Weights of a small transformer language model: width 192.
Each number is 500 + 50 x the weight over its row's rms, rounded and kept within 0 to 999. Layers, rows and columns count from 0. Numbers have three digits each. The size before them is the row's rms in percent of the matrix's.

# q: layer 5 attention query, 192x192, rms 0.161, rows 0-17,32-48,64-80,96-112,128-144,160-176, columns 96-143
# k: layer 5 attention key, 32x192, rms 0.145, rows 0-16, columns 96-143
q0 087:509522459548508412473481481483472480453494493564465558537483588548479456459568482448610450446464551480589469523534486507545440520447450522525441
q32 042:501571521477455506477407492572570484530452509516504478512528507570537443507591399487492519510440604544575460431508503437546420397521496463525537
q64 132:473465538486461518411493625498463573473555456529514521506583551482461522513472451424520493458495546579524452477506545549404462533498471479560572
q96 086:560509515517523498508498500532545519414541495543407546445552480474545401589496499408567495467445446515479431557531515544515449462521446509545531
q128 083:515468443449520474465557452501630477422442527550547539505438473461532522490474395494570548491464537515453433505529588501441428461569479533523475
q160 056:495447500509545544473484490504528615428459487483522472482510467433498466549427528465608451487619502455421488594489552454521558473498603518534579
k0 083:473437426520498494540435481525508538503537509438518565440482506499519528392577509460489556483573565405573549438485504489464521540497538485462390
q1 083:577498515624482546547457461539424408479533564485515477436500512553536498574390469637414497531537554533541486481510441540492508457544492504467525
q33 045:494422531565497452436531502416413493566513522517522512463441523428436459461325611473439526537494406470468555450566500575468457479560542579469453
q65 093:545625483539516443510486455538529556536471465454505520506446481540489511488420425535440479537497485441447458477409499467557534508501511502443507
q97 081:502568524542510523529505458456428496575495559474536435427451512482520529478490579594397466543499566504482468489424408454528460505505491524475504
q129 086:549567445523487506509447558473494474566456547426495470476487489552525506511436573570433462504444449478445515364525461551482485502464493469486492
q161 056:456527522446477458519516472500455428598473564434512506534472483508472489487530508561383510548487580443465481490493414540478453496499464470466511
k1 101:550562453482585492596487433555474503524557609432430448507506514462445486491538476563469445536541444514520492500480450450586569431448616515384488
q2 091:634504514514443520464497449569472456471474398574633509579509670469446481547474545514528536492511537569546493565576485498571508536496557442478435
q34 076:579493561557466439422515502515458537574495480562513510450546474436451488521414564586542578474509544502577543532475376467481523470517497505547422
q66 083:436489474423508546497443549371538507557463564488489428533536514546565524479524567530445535469459536519570536590434506534527412452451596510548575
q98 094:602405527501397525489441467425513570526437451505575479451450530496466542513527413552458525443555481584510538523535494404475589590530535470540516
q130 090:507515536499457586519551489429478512526459427482544585433532562491450531514459467495523469572488481514480564616558496478469567514546556581524464
q162 060:465528454472500493448545467449490401504384481595513457561485569508527597454380519481486518433514428457344459570492522393448459512568521527494523
k2 095:607558478564552504599504375528522565472580491549405479561636464566524495515554475495464532470429503527521527425456502518505488542562536506483495
q3 091:558521497463463563508482559497468550512548539591492516563473456593486528506468484609461540628449449544461459447559463510556615461605548545490552
q35 080:543384577553468462485533515445461485514517509573535513434460456477466469494527563545479564417557424518531583473489446532511488505543528595484436
q67 095:516578466396476443544499402416578506469439555457468470530430444551507499441570400586461450571462431481516561489523446519501565448508510489462466
q99 092:543439467396454574453526523441474533570507546635593500601525530586503411453511460450491517570401539534537593522497553552526551501435562601514487
q131 099:586499518444526522483478452540517533511509542449504377519562522541571514551504498581449439476424515535528510491500471478483553467466498555493464
q163 068:519500437576561530563535494458482466586585486492539401488543494493514519485452470500423500572547594576414476557529428548479466498485500526482478
k3 082:467532507542515502599443432463460447483489563404447550427524569458479529552523483455462416451513493496424504513486505485490522539562459514513485
q4 111:496488553472471477490473513524476505483461497419546498427501477526478452536499522463505498599570464502508555486491435481500545442589590529459449
q36 092:486406493581448507459446467514405529523555523500458532457520414548497433508642539529425542468514497442491555398542468420504387443514565503545447
q68 136:503569533469609510579608504477513498491537486429470537490413469488454528479479446520491453445456481425457494557529490496553477450567453492462597
q100 124:487458560473354396502480547459502452490509532470504458484451493552463471468451423581493507394577452473524450430508514463473485537517445627549435
q132 125:492446615429560553508546495393427377475594520467496572479493423491543449509577528480480446473517381417462577433422625512557433488484492547505592
q164 097:509518487468537522517442488470488560461585456376465401420550494425401606533504404518406544511496535500399500480548474504528632455471535488504477
k4 096:467572482501564468497480435388518593458507597401395502528410508488493589478529509537523435537402487453580539514389402490521426517477421485461497
q5 091:629533516519487487517465470404509479471537399510532530567445495533544496505607399553481422540516428586449554514491478474501577470566554527484529
q37 083:537383519541469566551404457454548525555568532566511500397561414470474432508512526475424522467526462520456541532561494507466497517452578563539422
q69 103:576489511590546488496582431553529511508587443534523567495453388513484555496563426552538460499381547485502606492533442524510489553540440524430485
q101 097:507487516579494586523458415465599415497562603498521498497471409520528524530548478503529507519418526447443537413544499505568447608514544549500476
q133 093:406459468514459463495498479529486499524529492527514484581512500520505469560491573544517488552477410608578532503527499558438478447513536527495580
q165 092:431503443486481503434495498554547546525539547500546485512503503469470542550433610439444577521522488528512541504507481614486475505528534526514386
k5 093:497545463452486452539525436497528495485472476491490526417508527488542532410515462426488531570492481529566534597603524453510559506488441452470370
q6 089:500485543481458496466520524481468495534449493475503483553626534508526450514459597405559557435567572480609395494524546475482435531484516514544534
q38 090:543532492458501434458495510534496492514489484484451532516437555527518508441490518480507449533475581524468461523481527547464512456572528478455500
q70 099:474461476444420536489472494479446519482486493500609544577583498557499478470529543493560535418459556625567545495553551486521530552520572448496496
q102 093:448459498445544563430498602506466466502556486524494465502465651517474494457532482456465527448596552467557470583511504558468510546506367479473575
q134 107:442463458541528466486536515459474550498437502509461482545488498589550580491414501365571560427434486523429392590458461521447510517532440504504439
q166 097:474505527530535454510540493489529588562546553566480514562517560444562562529599528513509459442471523510512470616499454467518521517581494525449468
k6 094:467451494462476476457474487416455421443505406551444514511549447414576438505546564511535523401487530484537519526435547508448371564442362469516483
q7 095:541437424425539572483461544397530493559407508526489481585504539551525540528527543482452470538499430456415574483456424407494597434489514471535478
q39 101:552457396588575544592461425453554409598542459464451454462466371566487611459442436491474500581521426454458524545497514496484472485538486469516517
q71 098:412520464478557553457505469439448471508439528585529527448585457511546471533466580537550452587494439508551461458502542562443399524476533471481498
q103 093:472469403536553517468494474533526466466550538536558473429522517479459470489512508455504529525485482443396494514545477565527547517486444425413527
q135 091:486413467620489561518460543439567486458436453524473525458508426436463435458533436515451548514526512485548391369525467468492519600448485580513485
q167 095:445475435550482522512544551507538542534532527581521397573571367507466564607464496537481527482506477516539581428459497463452479517477546583535531
k7 095:508446479572520570444461494485466612637503441403488477435479427539526518524540508453483473445538392550324490625508577497399386447524527453616508
q8 118:508421496503574529505508520554511385573579416502543421523608524471454505446409482444500414444384478499479411500470466505433413523588471498531398
q40 146:478484503490552573493525515552523559469530450491495563510513513504505461544502515465598534492485492500515484522558508562478534551559439483484539
q72 121:487539541480463348460473429464516599570492580357414548534499451524435490535463477502502439488529478507459472515452561559488416512519592485489423
q104 114:454512478484485611450559441457544443523550553573464427522647512578538531482490531451406584556474576436566406543449481527480483453358493454510476
q136 121:465430536535502512454447533381441553408411491501541484475548536607480553473570564496496497432525489492500410517432567589465462503418527580569502
q168 121:512554548547559419512571447524462520540549510574543536518589513355581495489501611512494524403492547561442595563496476539482457464449513473529449
k8 089:555498427526497541653468483450459443518490611489426518405497531449613570504515462562501535540507496523525532450550487512518468497509527477451498
q9 086:483557523482446418538509517453495496478551488420473485489561434555525475546521551553432464602444501494510572387450517493522528511544541442509537
q41 088:449433439527499468488513485466428580525400522459408483372449363535567438498452561431482534503483427427506490497470597504463450489499573482455501
q73 084:564460531518473523525461529439472554496589566509432517475447621501532585466488527535518393495484495492460484532496568507609543466497557534409576
q105 083:469524547476457551457536490496504443494536525495402402508401588548411384482479418555498494590537447462441556410494516482473518507467414550486451
q137 088:538527447476486534514431520522553419484464503495467429507513404498512514455465512573449402547483403526497473477417507502544451448519505516444470
q169 105:505471450391486455491517556464585440512452547450437449442445522511467474474458530515414532485520501452521509384486555420464481523371443482468515
k9 096:519511431558444490546433501481461476482543450499465579515519489492474459523439454586507536567555475528458540466484373512586580468506551458508516
q10 099:513531426600533507553440414543436552498468503513466506435449441616587479504479494555463560402561568449504494470445519514514515465494490473476504
q42 133:526564461568568594549531421497483507549494551551483453444499550521549576496500521539490472512498495455557626519496483446543463447439554450439497
q74 094:553594416583558488539439422538442475564429529512563455471523384554540537488499468577435541511496528516512515459430445459513499480484494427487494
q106 093:483521447561598524564372474528486548479450543549482583544504489543546531536450489479425461524473499542395510463516410527578480439554487385453482
q138 091:467528452559551488526534424572491511525457555435456576415540478447576503497419513537475593473442467436482516504501550417524558544566501473519397
q170 105:420595415518585568538521411565443573553460545550535511482457413490551533525494538485476449549508464452475514520472523503586507427493520444459494
k10 128:528472451552567525514473409533427498524424538512514496520495512425574554517546464506489526514466476474525530485503516480536416455518557433459406
q11 113:478531483579478387472487517451467468525493563443468483562564492590480535443499571499543561460566522456443488455523480521450546433506610486411442
q43 099:561456554501475519501492494474431427577468552446466497524494467469438470431547447593381479460594525520465560491538431521527521458504530462505496
q75 098:556457537522486516381452517467459548551499540603562408548440557484500433457490583507448528553483522612486464559493415470496493493492569521418564
q107 095:521552487480495597479449485485488452438500549520518519549577559542491544503422493546465571479592528567575484409489481516414503540483547439508466
q139 107:473519545555556451430465528385545466557487502403574566467466496495403549536542474483513475470533502507485529419449456470502469587494463508626558
q171 084:463532590452338418478420601492423524450347551565501505549451471637546506427509580522477552471509527512521518448441588488477523444500461534498450
k11 099:434474493467526499468522569528486432519418508514429438528464514492478492438495503480530503419415491495491504539520480480520557548488533627548467
q12 098:479564525500460445459474513425438509492425578521382434496379583411524539451442478493534423359505520597530433438419547541491501494390422552455358
q44 099:473527434496575524474438508532530477558441551411440562490489360481570512457546464517483438521476513470543565498532498504509464421582522500426503
q76 091:419437532578507506526465456493448414525408471585528469436558480557560458446431524444565566509442494534472590525501519531546485368495413543524481
q108 105:485526443477477519466533414480612548583373525516515566432541448495519484498383491544505538614492517482597494557486564531475506519482493434435509
q140 096:445428487493577545527507521445470467517479572591521521499426501454598479505435612531578450519522489502553566469494479559600472401542543470525543
q172 097:532525340498497510568429513510473486451381516537445391462560481592467535585581550517505452504482509477468574483503513458534434434507596477487490
k12 115:587470410549510489632399460483477541458502621517446513492470444534515606599507456564449477507541487509540510486412394509480491501532458566495468
q13 165:508403494482528493482526528483548489541461456491428446439520461497445507431515513496485498570483543481465418464391488524404500521448469471589485
q45 144:483581582511497520513629539559525542502549475400352458605518514541506498457605509495462472497529469505437458515512499481501541514378474484520598
q77 125:529532554524409530404434546478581445510577467537477542548589487632417436465534500522448486479545458499496527447500483515460504497499501533504545
q109 160:524459490491541501464434559436493480552510431540491432506526468566495486525543605495470461467505539510529427441440500614442363570489511520537523
q141 111:397559509569511467568560516440417490485549446493568508552576597529516509494563658533412506538511463505553507499534449506489520515420489576520466
q173 172:513554575442509479466550551488544455505522410469471514459559463556489452442502454485502462455502563512535444533507421559454513543494471525525540
k13 082:518450530438419443430468550536541444525495471373557439519583492528448538478542573457472538410618588568480575570426576494481502542462501422568453
q14 103:485531465498446458524517466467424456603513533463567539549442472547586472533475503540517538492537618540542521523506572466518509547437550516469463
q46 117:477532510502473479432501466414456509529477534452512480579443432618489476510474503520487528511444509536508577521395493444453460469440565538490470
q78 088:431531489449530527457536451537521490502545533611560476491518532494554445502465536485542535465472588482550534554475480530501518390487479611490431
q110 095:605572468529504515459521508529557431472483574521469519450413518402464529507481428485563526488554470469541493560460450422504565515618519571441469
q142 119:558525496531402557524462446548553498569479510558545479499480515482514562534463462525516543572471564619440518609601513443442469530431612572517489
q174 128:534545422500431533550465486490508509476498500485508503483522475486534522572479540523491482598449415549454604464438505454499497496564600528494543
k14 105:525423506475400477557508530471601488498604526556481465519512462500528448542491531557534601506561465524486443387620516543479453609502527549513508
q15 109:460509505500508451529487571484481442594543508498532429486450495502466511449448442407596514402510488523422546485456456490485509526497441521589371
q47 124:595557482539415511567532516537473485565533511506450449598487522488491554573514517542385460594523500523515529478559401565547590509492542564493572
q79 078:503482502581421607440517540562446495512454488597490566491442576489502607533547446522582511541443451552460613567506530447576555433553491444455581
q111 096:474442496425538556494515553559455431553482477597580483495479621529504539557409529539542532448548584468560529486459478467571486421532527507482508
q143 103:446446534519463472463524572542481525526447564424539455535478541422459463505432479568518472512516512465597487507501460444510532512513533471520515
q175 110:555486421540506579551467416566499528482550496528482519584560481478550511562538523517546498488472478506575608543553425553591537476439514492496573
k15 108:453478565485458429535515562415483492415427505530572563471491558386499480465528516455567554509544564491464434545531483528499519486533427405540534
q16 091:485412589513567475436537526529589471453515417516546480467645528575486566488588538538484414497437520448563528486469588550543459534498476464501423
q48 043:442449513569494449460521533508443576499534504529526520440523418589475455526559536468482505439564475531534541402592483472503438553494469522492538
q80 117:474481530496479567426510569534507508484537464566488513513554530514494533472504435487544469585542552508512460455512500554408507493578533474520592
q112 097:540525549577533436496508512517486516436496541563470510384493500500476529560527482503532451432494416462450447471565611533595587406518452530478594
q144 101:463468453491496480473543508516549543476434488401548540443519498486449536500566407475505475569585574468397469439481584535441470482592433564491558
q176 060:530479509568498512493546495521526491437525489497502505466493385378543446512529406382534485537547407483504437437460498567499522429587473533501412
k16 127:394492473495464453399584541480533510502481458580520479518487538474478486465481513477589482427512548478535460556500507600400517476458456547617507
q17 089:520596501450403600548485500451415508470454555496549582632465608462508539611449506497548502493520527599538521583433375493495528488602542528468499